{"num_hidden_layers": 15, "num_attention_heads": 5, "intermediate_size": 2560, "hidden_act": "tanh_gelu", "positions": "learned", "qk_norm": false, "parallel_block": false, "init_std_qkv": 0.0192, "optimizer": "muon_variant", "final_lr_fraction": 0.1, "max_seq_len": 1024, "train_tokens": 1253000000, "max_steps": 4780, "dataset": "wikipedia_en"}
Each number is 50 + 10 x the weight over its row's rms, rounded and kept within 0 to 99. Layers, rows and columns count from 0. The size before them is the row's rms in percent of the matrix's.

# v: layer 11 attention value, 640x640, rms 0.13, rows 557-583, columns 0-127
# o: layer 11 attention output (transposed), 640x640, rms 0.115, rows 557-583, columns 0-127
v557 098:59 74 58 40 34 46 38 70 49 62 54 54 63 53 44 32 51 41 52 48 38 55 59 62 62 58 50 58 32 55 57 45 47 47 39 52 48 49 51 55 36 50 52 42 48 58 45 51 45 48 53 48 61 50 68 52 56 51 53 30 44 56 48 54 47 32 46 60 51 60 36 54 70 55 47 67 41 45 47 51 48 45 46 48 56 39 38 71 32 39 48 51 32 46 66 43 47 43 46 38 24 45 46 49 60 46 59 28 53 52 56 44 56 41 43 43 38 55 24 37 40 51 47 49 30 47 60 48
o557 099:50 36 43 39 54 62 53 44 35 73 43 48 43 46 45 23 48 50 27 59 42 54 47 26 79 41 55 40 61 50 56 42 50 44 77 61 42 60 52 60 50 59 58 50 54 48 54 56 49 55 45 43 37 39 44 56 31 37 33 63 44 44 52 50 54 45 49 54 41 64 43 44 62 50 56 46 46 52 56 49 45 57 60 71 48 39 70 59 54 63 51 69 46 63 52 59 35 44 42 66 41 47 50 34 55 40 51 45 47 54 34 56 61 48 53 49 40 53 34 48 54 56 48 31 63 33 45 56
v558 100:45 58 54 37 64 67 78 64 61 50 49 36 37 44 40 47 45 53 49 51 66 38 55 50 38 39 53 53 50 48 37 45 50 46 52 44 73 57 46 51 30 55 63 61 54 45 63 61 55 53 56 69 53 50 70 41 31 38 33 45 51 37 59 54 48 44 41 55 61 57 54 68 56 51 57 36 79 56 55 52 48 44 61 42 49 40 53 52 52 39 52 44 51 46 38 52 44 42 44 53 56 79 72 44 50 54 39 49 40 50 49 44 45 58 50 49 42 32 35 54 57 64 59 50 40 57 45 52
o558 100:42 53 58 46 47 68 31 54 51 38 41 46 58 41 42 42 42 33 71 46 54 53 62 50 42 32 49 50 59 55 31 63 45 33 58 52 44 45 37 60 49 46 58 56 58 58 49 59 37 57 45 64 58 62 33 42 47 57 39 58 46 62 44 57 64 41 65 46 45 47 49 54 51 64 51 26 55 52 58 57 54 42 41 55 56 49 50 45 50 33 44 68 65 63 60 37 53 50 53 33 45 73 39 44 50 42 50 35 51 80 36 51 64 41 50 45 69 62 61 55 49 64 49 50 49 35 60 41
v559 095:55 57 44 46 46 46 53 42 42 47 55 57 45 40 42 68 33 46 58 35 55 63 49 51 54 51 58 51 62 60 44 33 33 52 44 55 60 46 69 49 60 44 45 53 69 68 72 52 43 43 37 54 64 53 37 53 30 37 52 40 54 51 38 54 68 47 42 67 50 45 47 54 43 40 54 50 31 56 31 40 44 57 49 51 47 61 54 57 40 40 51 40 46 51 53 37 47 43 43 38 32 45 55 80 59 50 46 48 51 59 57 50 54 42 47 51 55 52 48 47 64 43 53 39 43 48 51 39
o559 095:39 53 51 60 45 41 44 41 48 43 54 54 50 69 48 48 43 56 42 52 52 49 62 31 44 52 28 44 45 54 49 53 41 54 38 39 63 58 51 56 48 45 54 45 77 69 50 49 58 51 85 46 59 52 49 46 59 48 51 55 46 60 62 58 37 49 39 56 68 52 46 37 54 49 42 58 72 55 58 50 55 42 36 63 72 25 39 47 25 55 60 56 42 58 58 47 37 38 42 47 51 48 54 49 65 46 54 31 48 64 53 31 48 61 41 57 56 44 39 66 46 32 43 47 57 36 55 17
v560 096:53 46 46 47 66 46 47 63 45 51 64 67 45 57 51 71 45 43 50 66 44 56 61 53 49 57 37 57 51 53 43 73 52 35 48 44 47 47 62 38 50 56 27 39 70 49 63 42 41 45 70 28 65 51 61 63 51 47 61 61 38 51 37 46 63 57 51 43 56 54 57 30 50 47 72 46 51 56 45 45 41 53 44 58 49 56 50 47 56 43 44 64 42 48 54 47 48 46 54 56 59 26 55 44 38 37 51 59 63 54 42 54 54 46 45 48 30 44 56 50 34 50 47 59 35 64 58 48
o560 092:38 54 53 44 27 50 67 45 67 48 60 45 54 60 65 62 47 54 62 47 60 59 38 30 54 67 41 46 51 55 41 52 56 33 76 64 59 32 70 72 45 56 51 37 61 47 49 29 50 56 57 41 39 50 56 52 47 41 43 44 46 55 47 57 52 46 48 38 53 36 73 61 64 29 35 58 67 60 44 56 49 42 35 57 59 44 63 62 38 51 46 51 49 43 52 49 47 52 42 50 60 48 70 49 59 52 39 59 31 39 54 52 61 54 46 35 36 49 45 45 56 43 49 60 41 43 41 56
v561 093:46 49 37 39 54 50 42 54 33 45 50 67 43 51 53 52 52 54 49 44 36 37 64 52 50 41 71 73 50 38 43 59 27 61 54 45 33 70 28 52 60 60 67 56 50 55 47 50 58 43 46 56 45 59 53 61 48 48 55 52 57 44 54 33 46 72 45 63 51 55 50 60 48 48 60 45 63 26 64 50 40 56 43 24 62 47 39 42 50 42 55 43 31 49 49 60 58 43 51 49 29 34 59 45 37 42 44 58 46 61 58 56 64 38 63 41 56 65 36 40 65 37 32 50 46 51 47 48
o561 097:44 32 28 44 59 57 47 45 50 39 53 61 48 47 36 47 43 34 51 61 51 42 44 62 37 45 54 44 55 47 61 34 45 49 45 63 67 40 51 45 56 70 52 54 48 49 42 43 52 48 52 59 36 51 43 39 73 72 66 41 44 68 42 56 46 49 53 45 77 43 52 30 38 31 40 59 44 72 53 50 61 44 50 48 30 53 57 57 54 49 63 55 62 50 60 64 41 47 64 42 56 52 51 52 52 70 54 64 44 58 48 48 64 66 64 51 55 66 43 54 63 55 48 42 32 39 50 45
v562 092:52 53 62 36 43 54 45 36 54 39 50 62 42 52 38 38 29 53 56 58 45 31 74 47 46 43 53 40 48 53 55 58 47 59 49 56 41 61 52 61 71 59 49 50 29 15 41 57 62 43 43 55 68 58 52 36 54 54 49 67 40 41 38 51 65 43 73 43 49 59 49 54 61 39 35 31 75 45 45 37 64 52 51 56 57 40 51 37 57 55 44 58 31 41 35 52 49 28 53 51 70 60 31 26 40 56 40 51 50 55 40 56 49 55 54 35 46 45 64 43 48 48 50 53 40 55 59 42
o562 090:60 52 60 58 48 75 50 41 59 64 54 44 60 62 41 49 48 52 45 27 52 48 53 57 37 50 56 66 56 26 39 60 55 53 67 40 32 41 41 57 49 40 61 26 47 17 56 29 27 49 39 33 38 66 31 41 33 54 50 63 45 51 53 40 42 50 54 55 47 56 40 40 44 50 46 52 52 45 70 62 58 26 59 52 52 65 46 57 51 67 54 40 59 40 60 57 51 61 55 47 33 44 45 49 67 54 31 57 62 49 31 40 57 53 29 66 35 58 59 37 55 57 40 70 32 60 63 34
v563 100:50 47 54 53 67 65 62 52 43 44 48 50 57 56 52 44 52 58 42 46 57 46 56 53 62 51 61 65 54 54 52 47 52 39 49 44 66 55 44 40 64 49 41 56 36 54 43 40 51 43 53 32 38 40 55 50 67 44 54 58 42 41 56 44 60 41 49 59 55 67 57 60 51 45 53 49 57 49 50 62 59 46 49 53 49 50 44 66 56 55 58 68 47 56 61 35 41 39 52 53 42 55 55 39 48 65 60 43 56 62 51 56 54 43 50 52 49 57 50 56 58 42 53 52 52 47 64 53
o563 097:48 45 46 51 36 46 41 66 55 61 63 43 43 50 56 35 47 40 50 58 53 49 48 48 50 53 47 42 45 69 42 46 53 53 41 48 48 56 51 31 54 51 45 61 51 47 35 55 35 36 42 36 40 54 47 50 46 52 58 50 42 47 59 45 56 34 47 24 64 37 49 40 44 44 43 46 37 55 56 41 44 44 31 55 54 49 58 52 47 68 61 69 58 63 61 48 37 30 52 41 50 65 58 47 57 69 61 44 65 45 54 56 35 22 60 45 47 67 60 47 41 56 59 60 37 60 57 36
v564 095:42 65 50 58 50 61 25 47 37 55 58 41 55 51 38 35 50 37 43 54 37 40 48 39 44 40 64 40 39 36 58 41 55 39 44 48 70 65 42 53 61 54 32 42 53 50 53 51 38 57 44 69 51 56 52 38 33 53 48 49 60 64 51 43 48 30 41 49 60 65 48 41 60 63 42 50 45 62 57 37 45 52 47 60 60 67 65 51 41 43 35 42 51 55 54 63 55 68 56 48 55 64 43 52 46 79 60 54 52 58 73 39 39 61 43 50 60 61 47 24 54 33 58 55 51 51 59 40
o564 091:71 48 26 49 43 57 59 23 48 36 42 64 51 42 42 41 67 54 57 50 41 35 22 34 61 52 50 58 44 64 36 45 53 44 40 35 55 63 47 52 45 49 74 52 54 63 63 61 45 46 61 41 39 67 45 41 35 38 46 34 47 34 32 51 59 32 47 58 56 48 44 55 59 48 45 51 58 36 56 49 36 39 69 50 61 48 45 43 56 53 53 40 58 55 66 60 50 45 47 44 62 45 53 40 53 42 54 49 66 47 53 56 51 61 66 47 38 62 59 59 44 51 55 39 49 27 76 63
v565 095:47 58 54 31 41 68 41 29 37 57 51 46 57 50 66 41 57 53 45 58 52 28 58 45 53 41 43 57 55 46 46 46 47 50 57 61 39 40 41 55 47 72 59 65 59 71 58 49 25 46 58 43 40 66 44 29 56 54 48 51 50 66 47 38 50 53 58 46 56 34 36 60 41 58 74 49 40 32 52 54 45 24 50 47 46 50 44 52 65 58 37 54 46 51 65 63 41 70 42 54 45 67 58 58 64 38 49 41 44 34 49 49 52 60 48 33 40 63 24 56 61 47 57 46 45 43 48 54
o565 096:47 50 64 39 63 49 29 40 57 41 52 55 46 50 29 50 53 52 50 51 38 52 56 59 53 26 42 56 58 56 60 38 37 41 24 68 62 52 65 49 53 57 55 51 46 59 51 68 50 48 48 65 50 58 50 58 48 37 32 59 64 59 61 41 58 31 54 43 45 54 57 39 59 60 37 43 29 54 49 50 53 33 58 32 60 46 60 50 43 52 48 48 66 46 42 41 40 44 34 53 43 44 56 23 64 39 56 69 53 58 37 59 54 49 70 64 33 64 44 45 64 61 42 32 51 49 44 70
v566 100:57 45 55 66 40 47 67 45 46 59 52 61 56 52 63 62 50 73 52 52 44 51 58 63 56 58 44 52 43 57 59 50 33 35 65 46 53 76 45 28 46 70 58 52 44 30 59 34 64 57 49 50 56 51 62 48 47 52 39 62 34 77 37 44 51 53 55 54 42 39 60 44 30 61 59 45 71 43 51 41 44 45 34 58 57 43 46 37 52 50 46 49 41 38 35 43 47 52 41 49 67 32 59 31 46 52 65 40 55 37 55 38 42 46 54 54 34 44 41 62 56 45 56 55 56 49 55 55
o566 099:55 34 46 51 47 45 52 48 47 51 47 50 61 45 58 50 48 47 49 46 56 58 60 48 37 51 73 43 61 34 33 34 58 52 52 45 48 32 32 42 56 43 52 57 52 51 61 41 33 38 73 48 57 65 55 55 41 66 43 53 54 63 58 47 55 57 36 47 47 53 51 61 66 66 39 59 39 61 31 26 61 49 54 36 40 56 55 46 42 54 47 40 38 49 55 42 59 59 57 56 51 67 55 44 55 62 32 47 63 55 46 57 37 55 58 54 41 48 60 49 43 39 58 41 39 56 62 51
v567 093:45 56 63 59 53 54 60 57 41 30 29 57 40 52 47 63 50 50 49 79 51 42 63 51 41 24 55 52 49 55 66 66 82 69 53 35 33 51 45 53 47 53 52 48 43 58 37 71 49 59 65 51 49 49 32 29 44 47 52 47 52 38 42 56 51 52 43 57 58 63 48 60 56 49 45 48 66 31 44 73 40 53 50 43 65 37 64 29 70 49 65 42 51 53 42 49 42 56 58 67 42 56 35 47 58 36 34 47 35 50 48 52 72 51 46 48 67 48 50 49 54 69 51 52 58 29 51 42
o567 094:67 40 51 51 61 49 53 50 56 43 56 53 41 54 16 53 65 32 59 60 37 44 35 58 53 50 52 56 37 49 52 47 45 54 55 32 48 45 35 48 45 56 59 46 42 46 48 45 46 61 47 46 49 23 34 44 35 49 61 48 54 36 55 28 65 50 59 50 56 53 51 53 56 39 35 28 54 48 54 66 33 55 71 56 56 60 58 34 55 50 49 62 51 59 37 55 59 50 49 51 36 43 47 78 51 32 51 43 58 57 38 28 38 51 40 70 54 51 38 32 57 53 66 53 40 59 63 51
v568 098:43 54 47 58 54 33 53 41 39 42 49 62 61 69 45 56 54 62 70 63 53 49 45 41 46 51 55 45 40 33 47 50 63 55 44 42 50 55 45 20 45 42 59 51 37 41 53 50 58 66 46 78 58 42 58 49 36 48 58 55 49 50 49 56 47 58 49 42 73 40 55 59 46 52 58 36 50 55 51 41 51 34 39 34 54 42 51 36 47 60 56 42 55 66 47 56 46 42 35 51 53 59 38 60 52 44 35 55 43 47 61 41 42 58 48 47 46 41 51 29 49 45 48 54 41 56 46 43
o568 099:35 39 68 58 45 51 38 38 67 78 62 42 53 54 63 55 46 41 56 61 63 58 67 57 21 62 56 42 52 45 62 77 51 51 50 57 47 30 46 48 48 57 37 55 42 53 64 53 57 47 59 47 32 44 41 55 62 47 30 52 52 73 62 67 55 62 50 37 49 53 52 44 54 30 51 47 56 42 47 48 53 48 48 46 56 55 57 50 36 41 54 51 53 48 55 35 37 71 51 37 63 54 51 58 45 46 44 33 61 37 53 30 56 51 64 42 41 48 57 58 66 49 52 46 72 55 40 71
v569 097:48 52 57 30 52 61 58 47 42 39 58 46 53 53 58 46 55 46 46 49 48 44 37 47 44 62 60 50 56 37 29 40 53 50 46 61 57 58 47 55 56 40 56 55 50 35 56 53 44 57 48 57 67 35 57 68 49 50 60 30 52 37 43 33 52 55 45 28 57 53 46 50 54 34 63 66 61 54 43 55 47 45 43 38 47 42 55 41 60 56 37 45 43 38 58 73 61 51 39 33 37 49 57 73 44 33 57 49 61 62 43 52 50 64 48 52 75 40 53 41 59 45 50 50 40 46 39 34
o569 096:53 29 49 64 57 40 57 38 29 44 48 58 53 52 49 52 61 46 35 53 49 67 50 45 39 58 53 56 49 46 63 38 51 43 64 70 71 48 16 54 43 57 65 61 49 30 47 34 72 63 58 50 45 60 47 50 41 21 41 50 53 61 49 42 59 44 54 55 47 32 44 60 50 50 49 49 58 58 44 57 55 61 58 42 39 49 55 45 43 50 46 53 53 58 30 52 58 48 44 50 39 39 49 47 38 71 57 49 47 58 46 42 51 40 53 52 68 37 48 55 56 61 47 41 46 60 57 41
v570 097:43 50 48 59 59 59 50 53 41 55 45 44 51 34 55 27 56 52 45 52 50 53 29 62 38 49 27 49 51 43 46 41 64 35 39 43 48 55 45 42 50 59 65 70 59 48 53 56 43 36 45 52 29 51 37 48 46 46 41 62 57 40 72 57 55 53 54 30 43 54 65 31 61 80 42 61 68 27 68 56 39 44 54 60 51 44 50 52 56 62 49 52 45 57 44 62 27 61 50 44 51 42 31 50 40 40 45 37 42 29 64 50 53 49 43 41 54 36 62 58 43 70 58 46 42 39 47 46
o570 097:64 63 45 51 64 76 43 23 43 71 54 38 46 47 39 55 53 50 39 35 65 64 49 51 56 70 49 45 60 57 58 53 48 73 46 69 56 43 49 65 57 61 60 57 38 47 58 46 61 50 57 35 36 40 40 40 36 67 51 43 50 51 58 48 49 45 44 34 54 62 41 54 46 63 53 65 41 53 35 54 37 47 41 47 44 65 36 43 54 48 57 42 42 37 46 41 43 35 47 57 59 57 56 42 48 29 43 52 58 60 54 49 69 44 40 58 53 55 58 32 42 50 35 55 53 50 48 37
v571 094:48 55 52 35 42 47 53 56 51 63 53 68 50 52 52 54 43 34 47 46 55 41 24 56 47 50 31 38 60 35 51 53 48 69 52 48 47 58 61 47 49 53 52 64 28 48 48 18 43 61 56 52 39 48 56 66 67 63 36 43 33 41 36 66 52 62 39 50 35 46 29 59 73 45 66 52 44 39 74 30 51 38 52 38 49 45 59 53 42 58 45 50 44 68 46 44 57 62 32 47 60 31 60 46 52 53 43 60 49 45 43 52 44 61 40 52 45 29 52 65 49 57 49 53 57 60 36 41
o571 094:67 49 70 61 43 47 58 58 35 42 64 47 44 47 49 52 46 43 54 58 35 40 37 38 41 69 53 46 42 51 59 61 49 49 47 62 52 60 53 48 80 45 64 62 47 62 40 44 71 47 64 41 55 61 45 35 61 61 55 57 29 67 56 60 46 38 41 49 33 65 24 32 61 53 40 48 46 47 47 42 49 37 44 44 44 46 63 50 53 48 56 43 40 50 47 47 54 58 48 51 46 46 40 42 43 50 42 52 56 48 34 68 37 52 43 62 59 34 53 69 50 60 58 52 40 71 47 56
v572 093:47 54 56 56 31 37 46 62 48 53 34 51 54 40 20 48 58 46 56 57 64 51 52 49 51 38 42 54 42 40 55 64 54 47 67 47 47 57 49 58 71 44 53 59 52 42 62 50 50 57 48 40 55 57 54 25 75 41 57 43 41 45 62 53 60 60 54 57 36 37 58 47 67 54 54 39 65 48 43 61 48 45 73 48 46 34 57 57 71 51 76 61 48 35 50 66 35 53 38 49 34 52 54 48 39 54 59 45 42 57 52 61 34 69 55 56 40 36 59 34 54 33 48 33 69 64 37 62
o572 092:47 46 66 62 56 49 39 51 55 54 47 64 43 44 39 55 12 61 46 47 48 64 43 53 46 49 42 43 53 66 51 59 55 69 52 54 57 56 45 59 62 37 59 50 50 37 46 58 39 38 50 59 58 56 36 52 53 49 49 42 37 34 69 48 55 58 45 42 38 44 42 41 60 50 44 44 54 39 46 32 40 50 64 36 57 44 39 42 48 42 69 43 63 60 59 58 69 43 53 54 65 37 61 61 69 48 51 44 51 56 54 50 35 42 60 44 44 45 40 60 44 36 60 45 49 48 50 50
v573 094:53 58 33 52 36 42 49 35 47 44 45 61 55 56 50 53 51 56 54 43 38 62 59 46 56 49 41 50 48 59 44 49 33 45 56 52 40 42 45 50 67 52 65 56 65 37 53 54 70 60 51 57 38 48 60 52 46 49 56 63 49 63 43 51 60 54 62 38 51 66 57 40 45 56 43 49 39 50 44 39 40 46 42 46 65 47 52 58 52 65 48 43 38 40 47 48 46 43 65 46 38 46 39 44 43 49 51 44 46 42 37 51 56 42 51 56 44 40 55 60 39 57 59 54 46 44 46 53
o573 097:46 54 45 59 58 49 41 56 48 57 40 53 57 51 64 60 38 48 31 45 41 43 31 60 47 73 48 60 43 49 46 46 54 42 56 59 36 62 30 57 49 61 40 48 39 45 55 48 67 23 49 49 49 49 49 52 61 72 51 61 43 47 54 57 48 68 63 34 47 56 44 55 52 53 50 56 39 53 33 38 37 40 63 56 56 55 72 53 62 64 46 47 55 51 67 35 53 59 45 52 77 48 45 46 37 53 48 57 68 51 69 44 50 47 43 42 38 69 51 73 58 42 57 40 57 54 38 51
v574 094:54 64 36 29 58 41 48 64 56 45 52 54 56 40 45 63 51 55 64 42 50 53 46 45 62 51 54 40 45 64 55 38 70 57 46 42 51 51 49 43 65 43 26 39 43 31 57 44 47 65 69 66 52 71 38 32 57 43 49 46 42 65 28 64 47 65 59 40 47 53 58 45 46 51 77 49 46 77 46 40 48 65 46 40 51 60 55 48 67 46 48 61 51 52 50 30 54 37 50 48 35 37 41 51 50 45 45 60 40 38 56 40 63 63 44 50 40 66 47 51 57 46 41 39 40 55 50 49
o574 093:50 63 60 48 39 52 47 31 68 54 47 54 59 42 51 31 47 55 40 44 49 58 67 62 55 54 60 50 50 45 67 41 41 55 47 46 49 64 42 43 43 30 50 43 43 42 35 69 58 45 54 44 39 53 48 69 39 58 67 65 68 46 53 41 54 47 48 41 42 43 56 43 49 30 50 57 59 50 43 44 44 36 28 25 66 39 46 38 55 63 43 50 35 62 46 60 38 55 46 43 44 39 56 38 50 52 43 44 62 42 37 55 60 35 62 42 56 39 68 57 47 42 47 50 53 41 31 66
v575 097:54 41 55 54 49 35 55 49 50 55 42 45 52 38 55 18 63 50 68 59 51 58 41 67 55 28 66 55 61 68 63 52 49 27 62 39 54 58 64 44 40 36 32 42 37 51 57 61 63 50 41 69 52 40 52 47 39 55 53 60 52 61 60 42 71 40 57 37 50 59 51 47 53 61 68 38 44 54 47 58 45 62 48 38 61 51 53 41 54 46 43 55 42 61 48 53 58 60 39 53 58 54 49 62 38 66 73 43 45 51 44 62 47 54 46 32 60 62 47 40 51 57 42 46 44 56 46 45
o575 097:71 48 51 47 67 39 51 41 62 53 50 43 47 47 51 49 37 50 71 60 49 54 55 58 43 60 53 56 43 51 45 45 49 53 38 28 57 52 49 57 45 46 59 31 66 55 56 62 53 68 50 76 49 58 45 63 50 39 43 41 50 44 56 51 51 41 63 54 53 47 31 48 53 39 47 49 63 43 43 43 40 54 58 44 52 58 51 58 46 49 41 51 39 48 52 35 77 48 45 54 58 47 47 65 36 38 42 41 30 36 64 50 59 31 59 44 55 46 27 63 54 65 51 50 48 42 55 51
v576 101:42 57 64 49 52 67 56 76 56 53 44 50 46 44 42 64 53 51 52 44 39 35 31 49 54 48 54 59 59 57 37 47 64 43 45 48 57 46 36 56 64 47 53 55 40 26 46 60 41 51 54 55 52 58 48 32 39 56 55 60 55 52 44 32 55 52 61 44 63 41 67 40 50 37 28 59 47 54 47 59 38 57 59 35 51 49 44 41 48 63 70 43 47 33 51 48 62 45 55 45 41 67 36 44 48 61 62 50 56 50 54 27 41 58 51 42 52 48 44 39 37 62 51 52 44 53 54 59
o576 101:38 41 53 45 55 45 63 50 57 62 29 43 55 51 43 57 63 46 52 51 45 62 70 48 67 44 55 43 45 46 55 45 41 46 57 37 38 61 69 44 59 42 59 65 55 40 37 50 44 62 44 43 49 46 38 46 50 35 68 26 72 50 63 59 48 58 45 45 52 37 64 40 37 43 65 56 52 26 55 51 59 61 45 49 58 56 45 55 61 53 62 48 43 45 74 51 49 48 43 52 50 28 39 62 47 46 46 42 60 52 51 35 48 50 58 35 53 68 52 55 48 51 56 60 54 52 59 41
v577 099:36 42 58 52 54 38 55 66 40 54 52 36 22 34 56 37 45 60 64 61 35 40 42 61 45 55 56 45 37 48 47 56 54 37 45 38 28 41 52 52 47 63 39 60 37 67 50 42 72 52 34 36 70 47 55 53 48 50 71 26 42 54 36 35 47 39 33 54 54 63 54 62 42 59 48 57 36 65 42 46 63 42 50 56 46 38 48 62 60 48 55 57 51 51 68 45 60 57 42 63 32 38 37 43 38 44 47 63 70 57 57 65 63 44 52 59 50 55 61 46 54 51 48 22 61 61 32 58
o577 097:37 37 46 45 49 35 63 60 58 38 53 50 57 44 59 51 60 68 45 70 53 48 58 42 45 74 61 50 54 37 57 56 56 40 50 51 35 51 61 55 40 55 66 50 62 40 37 46 62 65 68 55 60 39 59 56 42 58 46 62 36 48 37 67 51 43 63 53 51 48 47 46 44 52 75 61 54 67 67 69 56 62 46 71 48 60 44 61 49 52 56 47 44 44 62 53 42 28 50 46 31 36 56 46 49 54 65 42 46 58 51 42 32 41 77 51 42 43 61 46 62 36 55 56 43 37 33 46
v578 096:49 56 56 31 46 53 69 49 29 44 30 62 35 41 54 53 51 47 53 33 53 51 38 69 50 60 54 46 65 62 59 34 38 39 50 40 47 56 50 46 61 43 52 58 63 38 46 67 76 48 59 48 46 62 57 45 68 58 54 51 59 48 46 52 62 23 58 49 51 56 46 37 51 38 56 65 46 49 47 47 33 69 55 33 63 43 50 40 41 47 49 43 43 43 55 41 62 43 38 34 50 57 52 43 54 46 38 23 40 51 69 56 46 60 48 39 48 49 35 45 40 65 42 47 28 52 47 57
o578 099:67 54 51 32 50 43 41 50 62 47 54 32 64 55 57 34 58 59 44 38 43 42 36 49 64 65 43 50 48 35 51 47 46 43 59 57 30 49 53 47 44 39 51 51 65 49 57 45 47 54 61 34 57 29 53 54 50 48 63 40 55 50 52 66 59 53 51 46 50 58 53 46 61 54 53 61 56 53 41 53 53 54 39 51 57 56 58 53 74 53 45 38 57 58 55 35 63 50 35 58 44 56 51 60 48 43 39 63 29 55 64 58 57 51 40 33 42 40 51 54 42 48 27 49 47 53 51 44
v579 097:39 36 40 54 42 54 42 67 65 56 61 66 32 62 55 31 42 48 44 46 53 45 50 60 42 57 48 61 64 38 52 40 55 43 50 52 55 61 48 51 63 39 56 45 24 39 41 48 63 36 37 45 56 48 66 52 46 54 48 63 64 52 43 54 47 58 58 67 47 44 68 50 48 40 38 60 40 38 45 56 39 55 60 49 71 27 48 69 44 61 64 50 47 57 38 67 37 51 45 46 61 46 39 68 41 36 62 35 65 54 46 48 54 41 53 61 44 60 48 28 51 37 60 44 60 53 62 65
o579 100:56 57 60 38 36 56 46 35 44 39 49 62 39 67 40 62 56 58 53 53 44 60 51 55 47 51 59 58 45 51 57 38 50 62 63 31 44 67 46 33 71 67 52 51 37 55 62 20 66 45 54 37 37 66 49 42 41 53 52 55 40 44 47 52 51 49 62 58 35 30 50 56 45 28 43 47 39 50 33 55 53 43 47 61 65 60 64 56 58 47 60 56 41 45 56 54 39 57 50 49 45 59 25 64 40 29 42 56 57 35 59 42 41 53 42 53 54 27 45 50 41 46 51 50 47 59 26 61
v580 094:53 48 57 48 62 56 49 38 56 47 36 50 44 60 46 43 37 50 56 41 76 53 37 46 41 51 51 66 53 39 59 45 46 58 56 73 50 54 49 40 44 61 56 30 38 48 59 59 46 54 66 41 52 39 57 55 39 44 62 41 72 43 49 51 59 53 51 61 49 65 30 41 42 34 48 43 29 52 36 53 57 45 57 52 41 53 37 51 60 48 52 48 46 50 46 65 52 40 27 37 44 52 43 31 51 30 65 51 40 42 35 40 41 50 57 58 40 45 42 44 45 34 41 47 63 38 52 55
o580 094:40 38 46 46 48 46 47 60 48 46 47 29 49 66 66 36 63 54 44 65 67 52 39 54 47 40 53 36 77 63 56 48 47 70 44 46 49 51 42 64 34 38 48 45 55 38 49 54 38 55 39 40 39 58 70 59 67 42 51 57 46 55 57 23 43 43 56 55 49 45 42 45 60 59 56 40 51 49 69 54 42 51 28 49 68 82 49 45 46 33 48 48 51 48 44 57 50 65 51 52 46 55 38 65 66 42 49 36 43 64 36 33 42 58 43 53 36 25 49 46 48 58 42 55 56 52 57 30
v581 092:46 68 53 50 46 44 51 34 52 44 49 53 54 56 67 48 48 45 29 47 60 57 57 55 55 37 42 47 45 43 52 48 48 54 48 59 57 59 40 30 55 57 48 40 43 44 37 42 59 43 47 61 48 55 50 46 38 42 63 46 46 53 31 31 67 43 35 51 57 63 49 44 54 68 64 44 41 49 70 47 48 41 54 53 31 55 23 55 32 54 47 61 59 55 61 54 50 54 38 43 65 49 64 59 59 69 58 35 55 27 47 46 39 40 50 28 59 41 36 62 57 38 57 51 46 46 65 47
o581 095:62 42 55 53 44 55 50 56 36 55 41 63 63 49 49 40 54 58 60 56 66 39 46 55 50 48 51 64 49 56 49 26 38 47 53 34 58 57 62 64 43 45 51 51 43 54 54 66 53 55 41 51 43 58 54 40 58 50 54 49 62 54 45 62 41 57 43 44 74 50 46 44 48 44 59 47 54 47 50 46 38 63 49 28 47 66 64 50 67 42 29 54 39 39 44 48 64 63 31 47 39 46 55 39 43 53 33 45 48 44 42 68 42 45 42 50 65 52 64 52 41 58 36 61 66 68 43 45
v582 095:54 33 70 44 50 50 38 45 38 24 49 43 52 40 45 64 48 51 42 45 48 59 47 57 54 57 32 30 40 38 46 66 42 62 51 42 39 58 71 68 52 41 58 57 49 47 38 50 38 53 33 48 57 58 40 67 60 56 58 47 38 54 46 64 59 67 59 45 43 58 51 48 65 55 36 58 50 41 43 37 52 43 34 55 53 41 54 46 44 50 51 43 44 61 66 48 53 49 57 49 35 71 56 64 38 36 60 57 54 33 55 60 60 52 71 41 55 69 56 44 49 39 60 49 47 49 34 33
o582 095:39 49 32 51 60 60 51 47 46 56 66 37 38 40 56 57 48 58 68 38 51 57 52 45 55 67 68 48 53 49 73 48 46 35 59 45 38 50 31 49 64 49 43 30 32 56 27 37 60 40 44 40 50 52 42 62 57 46 29 56 49 48 43 67 47 51 42 36 44 56 63 47 39 52 31 54 66 48 54 58 37 47 62 58 51 59 48 71 56 49 55 44 64 54 47 59 44 47 37 56 48 55 50 40 45 52 43 54 81 40 37 53 48 79 53 44 45 54 44 50 35 56 52 52 53 45 50 46
v583 096:35 54 61 44 57 49 38 63 48 47 54 46 45 37 47 54 65 49 41 44 36 77 47 29 57 55 41 35 58 61 47 56 36 44 63 44 52 55 45 52 58 34 56 51 56 50 57 43 37 37 44 63 37 58 40 60 46 56 65 73 55 54 77 53 46 42 59 53 45 52 61 43 37 48 54 59 47 48 53 56 59 41 35 49 61 57 48 45 56 54 22 65 48 62 59 65 47 56 32 64 51 45 59 36 62 53 61 27 56 45 43 56 54 52 52 53 50 45 65 48 62 49 50 66 43 45 68 34
o583 098:61 54 55 67 66 59 51 48 46 38 46 54 38 35 54 48 52 59 51 66 48 64 59 30 51 71 43 55 35 56 55 35 37 46 64 39 58 51 47 68 48 51 50 33 47 52 43 45 58 45 55 54 41 65 66 50 53 55 46 67 58 44 52 64 45 69 54 51 52 60 75 67 51 48 47 22 53 38 48 58 50 59 53 43 39 47 41 44 44 44 49 53 50 55 61 57 31 48 55 40 51 60 49 37 55 54 55 53 70 56 59 55 51 62 41 60 51 54 60 32 46 52 51 56 46 46 60 42